From a checkpoint of a small transformer trained on Wikipedia.
Size: width 256, MLP 1024 GELU, 24.5M parameters.
Training: a variant of Adam for these matrices, 925M tokens, 7060 steps.
Each number is 50 + 10 x the weight over its row's rms, rounded and kept within 0 to 99. Layers, rows and columns count from 0. The size before them is the row's rms in percent of the matrix's.

# down: layer 6 MLP down (transposed), 1024x256, rms 0.0509, rows 808-854, columns 96-127
# up: layer 6 MLP up, 1024x256, rms 0.0858, rows 809-854, columns 96-127
down808 090:58 64 37 61 58 44 37 55 64 55 48 50 47 43 76 56 67 44 63 56 48 59 47 38 62 46 55 61 60 44 48 50
up809 104:40 74 43 43 46 62 48 58 62 50 43 60 37 36 43 53 50 38 60 55 47 56 41 53 43 59 69 45 41 50 49 43
down809 110:42 58 47 50 47 47 34 34 62 53 63 57 62 31 42 54 42 37 54 60 56 58 65 43 37 59 63 51 44 58 54 42
up810 107:49 43 48 44 36 44 43 64 63 48 42 47 40 59 47 58 45 62 49 48 46 60 47 60 48 61 73 32 61 59 49 59
down810 092:56 53 49 46 53 33 48 38 36 32 53 52 64 35 54 67 54 53 38 59 81 51 24 62 45 50 43 47 59 50 44 38
up811 095:50 50 57 56 41 54 70 59 53 44 36 38 60 59 51 53 62 44 53 66 50 53 33 50 53 41 41 50 47 58 30 48
down811 097:62 56 57 47 45 54 39 44 43 39 67 65 52 40 49 48 50 51 46 62 48 55 56 47 50 43 49 63 46 45 71 62
up812 094:37 43 39 30 54 51 67 47 56 54 53 32 45 57 41 36 39 68 42 52 48 21 56 51 62 23 66 41 54 36 61 47
down812 087:52 54 57 62 59 47 34 51 52 72 38 53 52 47 58 69 57 38 57 53 51 77 36 54 19 78 47 67 55 63 46 58
up813 088:54 62 34 45 54 67 64 45 61 60 49 53 52 41 58 60 51 51 47 65 68 73 42 59 46 46 35 38 45 43 48 48
down813 114:46 37 61 59 45 31 33 58 50 50 55 41 44 61 41 43 48 56 61 33 28 38 53 38 49 50 75 54 69 68 50 46
up814 102:43 43 39 43 56 48 61 54 66 60 60 64 46 52 64 45 42 48 59 51 58 53 55 68 35 42 50 49 45 29 41 49
down814 111:47 36 47 38 54 71 65 57 76 59 56 58 59 64 42 55 43 46 45 54 69 55 43 54 52 49 52 57 49 50 48 56
up815 097:37 47 55 29 55 58 55 63 50 47 70 38 44 49 50 63 34 61 53 56 52 56 46 77 54 36 69 26 38 35 37 68
down815 113:25 47 44 43 45 61 56 67 59 51 64 32 57 38 48 56 27 65 50 49 61 58 49 51 62 47 55 52 39 56 45 63
up816 094:40 37 55 61 71 45 67 46 73 32 60 52 40 49 62 50 37 54 58 41 45 56 61 51 50 47 50 46 47 53 63 49
down816 105:54 50 39 52 39 56 43 62 44 57 40 39 56 43 47 63 60 35 34 52 61 34 44 55 53 64 57 61 53 63 41 46
up817 106:57 52 72 59 43 34 68 59 49 43 39 47 43 58 56 51 60 57 59 56 55 43 35 54 56 48 51 45 59 38 59 38
down817 114:57 62 66 68 37 53 52 63 45 36 60 61 58 61 56 37 61 59 65 49 64 40 50 51 55 49 28 46 41 33 38 45
up818 093:40 37 49 43 58 59 51 44 54 49 49 38 42 65 51 41 47 60 53 47 45 44 56 46 34 32 59 41 55 36 42 49
down818 083:47 49 65 58 28 50 48 55 47 49 57 48 42 37 55 55 51 49 53 47 48 41 51 53 72 48 50 41 53 66 49 42
up819 106:41 56 68 44 54 62 45 51 56 36 36 33 41 46 39 48 47 51 43 59 43 47 59 56 39 51 72 73 61 50 52 48
down819 115:47 64 47 50 54 60 33 40 50 43 50 40 31 40 51 54 38 48 39 59 40 40 47 41 33 60 68 71 47 47 39 48
up820 058:49 39 39 58 58 49 62 56 59 61 46 60 46 55 43 54 56 47 69 53 38 55 59 50 24 60 52 51 38 56 57 64
down820 044:50 47 62 30 40 37 34 65 52 37 54 50 58 47 58 42 44 59 48 54 69 45 49 44 72 40 53 47 66 52 48 50
up821 102:47 46 56 56 46 39 56 50 54 56 43 38 56 49 54 35 48 50 55 56 58 33 48 57 65 47 58 41 40 50 49 26
down821 108:58 54 42 51 69 56 58 58 61 40 53 39 28 48 60 58 38 43 50 36 33 58 35 54 66 45 42 57 50 54 41 71
up822 096:42 58 45 42 68 28 73 65 60 49 58 54 38 58 61 46 50 60 55 56 46 48 52 57 49 52 43 43 70 47 47 51
down822 101:49 41 36 55 51 58 51 66 59 47 48 42 39 58 53 50 52 69 57 64 47 54 73 58 43 54 64 55 70 52 49 43
up823 099:42 52 55 46 59 60 47 53 50 44 49 54 46 56 46 46 61 60 44 47 47 50 29 54 52 49 71 49 62 57 44 65
down823 095:40 52 56 52 77 60 59 51 59 54 47 55 59 44 43 48 37 63 38 47 64 62 47 50 54 45 66 45 60 42 51 59
up824 098:31 49 59 31 65 48 73 81 60 39 48 51 59 41 41 45 51 49 54 41 47 46 54 57 42 61 74 57 52 55 52 47
down824 094:58 46 63 61 54 47 46 29 49 53 60 65 33 59 38 33 42 45 48 52 58 47 53 45 44 57 37 48 45 59 44 56
up825 101:33 35 53 36 46 38 53 49 47 56 45 38 47 57 51 59 50 54 54 55 41 58 71 57 40 61 54 51 50 71 35 60
down825 097:65 46 59 57 38 66 66 61 50 47 61 36 47 37 45 46 49 56 59 50 47 60 24 36 40 57 43 48 52 38 48 29
up826 090:34 36 47 44 54 48 45 55 42 47 57 47 62 59 49 42 48 43 46 59 49 40 62 56 34 22 47 47 63 56 64 44
down826 083:63 56 53 63 57 56 69 29 48 61 48 60 42 46 51 60 58 49 55 44 46 61 46 49 64 71 68 46 28 47 44 57
up827 091:35 48 47 67 51 51 50 46 66 51 48 52 46 48 37 36 33 53 67 57 57 47 37 58 42 35 51 36 57 49 64 38
down827 086:54 59 58 33 54 57 51 61 36 61 49 38 55 38 69 65 63 46 38 43 38 52 57 49 64 58 57 63 37 41 40 56
up828 093:53 40 46 57 53 57 55 60 67 59 49 57 53 62 55 55 67 59 67 48 55 46 54 43 37 49 64 22 32 55 40 40
down828 085:54 61 55 50 43 47 49 38 51 48 51 48 56 52 26 49 21 47 31 54 44 41 50 51 49 57 41 78 52 47 60 58
up829 092:50 57 71 63 51 43 48 51 54 60 75 28 45 63 64 36 60 56 68 56 34 53 54 50 58 52 39 41 39 50 36 51
down829 093:57 46 36 51 35 52 60 46 58 58 37 54 55 43 43 45 34 61 37 41 61 49 42 38 50 46 69 56 45 32 58 63
up830 102:58 58 44 43 56 39 56 52 35 61 43 35 39 52 41 55 48 51 76 55 53 65 47 46 59 56 42 42 51 53 51 40
down830 100:49 44 54 41 53 63 40 46 60 43 61 73 51 46 70 43 56 47 56 39 54 45 43 27 49 58 53 53 64 42 46 50
up831 107:48 39 31 44 72 47 58 55 46 45 55 47 49 43 55 47 38 44 64 52 62 47 37 48 47 33 54 49 45 48 38 31
down831 104:46 42 61 37 45 53 54 65 46 48 45 66 57 57 35 46 67 54 49 50 25 51 36 55 47 61 61 40 54 44 56 47
up832 109:45 58 42 39 62 51 50 72 61 51 54 41 39 34 42 57 39 57 38 50 57 50 40 57 51 53 71 48 51 54 58 35
down832 113:59 55 30 63 53 45 40 45 44 58 50 52 65 40 61 52 56 51 33 57 47 53 76 56 53 70 58 39 49 54 34 59
up833 105:52 53 75 46 37 40 65 60 59 64 32 39 46 47 40 64 48 46 56 55 39 47 56 54 52 48 58 55 56 62 42 59
down833 104:70 62 46 43 35 34 67 63 35 59 39 44 56 57 61 60 56 60 56 52 47 39 42 55 55 60 58 61 52 55 53 53
up834 097:49 51 36 44 52 43 55 45 53 60 43 29 49 47 49 47 40 54 48 53 51 44 43 46 44 50 45 48 44 55 56 53
down834 102:62 55 45 56 52 68 39 56 54 45 59 50 48 54 65 42 52 44 52 58 55 38 46 45 60 42 51 61 63 37 48 35
up835 092:55 63 41 50 47 26 52 56 49 52 62 53 41 34 40 48 50 43 45 47 57 58 38 50 41 51 44 40 66 48 33 42
down835 074:48 42 65 54 45 60 72 33 57 52 67 32 65 35 53 30 58 53 48 48 36 52 48 53 55 44 45 44 57 58 72 54
up836 102:51 52 58 44 53 49 63 38 57 55 70 51 32 37 55 50 47 55 40 43 61 64 30 57 55 51 59 53 52 36 45 31
down836 090:43 42 51 63 61 60 37 34 50 54 36 66 44 62 63 62 50 52 56 68 70 54 30 57 65 63 46 38 67 53 57 32
up837 103:42 40 39 54 56 62 58 64 44 57 51 29 28 49 42 66 37 61 51 39 56 49 34 52 66 57 58 51 41 33 53 44
down837 113:49 49 38 49 66 73 47 50 53 54 39 41 40 54 47 39 35 61 59 48 49 50 18 44 79 59 47 63 25 45 54 55
up838 105:26 46 55 52 45 37 38 56 59 56 42 47 55 52 45 52 51 47 48 52 56 55 57 66 62 42 54 45 69 64 52 48
down838 100:58 40 61 45 47 39 66 61 62 36 56 65 71 47 53 38 41 39 39 60 51 63 31 54 52 45 50 20 43 46 51 45
up839 107:47 50 60 54 45 33 63 41 69 47 48 49 43 51 43 59 51 44 67 31 47 52 27 43 57 28 63 52 55 37 37 45
down839 123:42 53 59 54 60 37 48 43 62 46 51 48 66 54 55 52 45 45 41 38 44 47 37 38 64 38 51 55 49 45 50 53
up840 094:55 55 34 50 52 68 57 47 41 35 47 36 42 49 52 49 31 65 67 45 70 45 56 48 53 48 46 54 57 31 47 49
down840 105:59 49 63 62 60 39 44 50 56 57 58 48 53 46 47 60 55 46 39 44 27 66 40 45 57 47 51 41 62 53 63 53
up841 108:39 50 59 47 50 55 51 44 60 36 38 49 64 64 26 68 49 39 43 58 63 46 44 54 55 37 48 42 55 61 51 47
down841 099:40 55 62 46 41 63 22 58 50 54 34 70 77 48 45 47 54 67 38 52 64 57 49 71 56 44 55 40 53 60 53 62
up842 108:41 45 57 56 68 41 62 40 44 50 61 51 41 35 58 50 48 54 51 42 57 48 45 55 54 46 59 59 38 47 50 28
down842 112:40 47 67 30 26 63 51 44 44 55 53 56 65 72 45 67 67 41 35 64 50 53 58 36 37 42 41 54 58 35 47 59
up843 106:54 39 39 48 48 54 55 56 47 40 54 41 41 40 42 62 37 56 53 45 62 51 46 54 45 38 63 32 45 39 53 46
down843 123:48 52 42 42 48 39 30 57 51 43 65 62 68 60 51 33 36 55 52 58 67 56 41 59 49 38 51 43 45 52 41 66
up844 096:41 58 64 28 52 26 46 58 60 60 57 47 45 61 44 60 33 48 59 54 68 40 49 41 55 31 56 58 47 29 70 43
down844 098:50 43 36 67 62 58 51 38 53 38 54 55 57 38 49 52 59 47 28 39 28 61 56 51 51 63 35 36 52 65 54 57
up845 110:37 42 65 57 43 58 58 52 55 58 45 63 30 45 54 40 43 48 44 36 37 42 32 59 40 50 47 61 41 64 49 36
down845 104:57 39 56 66 55 34 60 42 48 47 49 46 56 44 51 62 45 57 76 43 63 50 24 43 27 51 52 57 55 51 55 43
up846 095:53 47 52 43 45 65 60 68 59 65 60 37 33 45 38 46 54 64 70 53 51 41 51 49 41 44 47 44 53 52 57 48
down846 087:53 50 47 63 54 51 71 38 46 44 50 59 70 46 57 84 50 43 45 31 52 42 49 54 66 45 60 53 71 57 39 43
up847 103:48 60 61 52 25 57 65 54 51 41 31 57 25 45 54 49 38 66 35 48 56 48 27 43 30 50 65 56 64 66 48 73
down847 099:49 42 32 50 58 41 37 62 58 54 51 54 61 41 57 41 43 46 54 41 41 59 54 63 66 74 54 56 46 23 53 53
up848 094:42 39 44 39 57 42 82 55 50 45 66 40 61 54 63 38 62 38 36 60 56 47 46 55 41 59 56 49 52 53 26 38
down848 091:68 60 53 51 49 44 41 60 46 66 42 40 42 48 36 53 38 58 56 52 53 63 53 48 44 53 51 37 43 64 58 52
up849 104:56 44 55 59 65 65 59 33 39 50 49 38 51 45 56 50 44 41 55 54 55 39 34 49 47 38 50 49 50 50 52 48
down849 103:47 69 48 41 32 60 48 58 49 44 43 62 61 55 49 43 39 53 43 39 41 36 58 62 40 50 64 48 50 47 52 52
up850 096:41 43 50 56 66 49 56 58 73 40 49 60 38 52 51 68 47 63 47 54 55 62 41 55 42 40 73 47 67 44 47 58
down850 098:27 42 59 43 61 53 57 51 72 50 59 67 42 51 50 64 48 51 58 54 57 65 48 38 49 56 60 41 68 37 42 67
up851 101:47 53 64 53 54 46 56 40 42 53 58 46 18 37 59 46 30 35 44 44 58 49 43 65 42 44 53 42 60 40 45 36
down851 117:39 51 44 57 58 56 56 44 46 38 57 37 30 30 64 40 42 45 40 53 68 53 42 54 41 59 44 43 59 67 56 37
up852 095:27 57 42 42 48 47 61 65 70 50 40 69 61 59 49 36 19 58 64 51 53 43 49 48 37 38 37 53 62 51 21 64
down852 086:71 37 49 49 58 49 36 47 41 43 67 26 31 73 51 53 58 35 56 53 53 53 39 59 57 55 57 61 38 70 62 41
up853 094:44 70 70 46 41 54 63 62 66 41 55 45 41 59 55 51 39 44 56 56 45 42 55 41 23 46 65 34 54 71 34 31
down853 082:47 43 60 45 54 50 46 30 51 48 62 57 57 34 66 71 47 65 49 45 35 44 42 56 45 57 57 55 63 37 64 54
up854 105:40 58 45 45 55 71 53 52 36 62 48 63 36 66 50 56 56 52 49 41 43 55 52 45 40 67 70 39 50 52 50 51
down854 099:56 49 78 43 61 36 47 40 52 54 61 57 53 61 47 58 54 36 60 54 52 34 51 67 78 57 25 44 41 48 44 36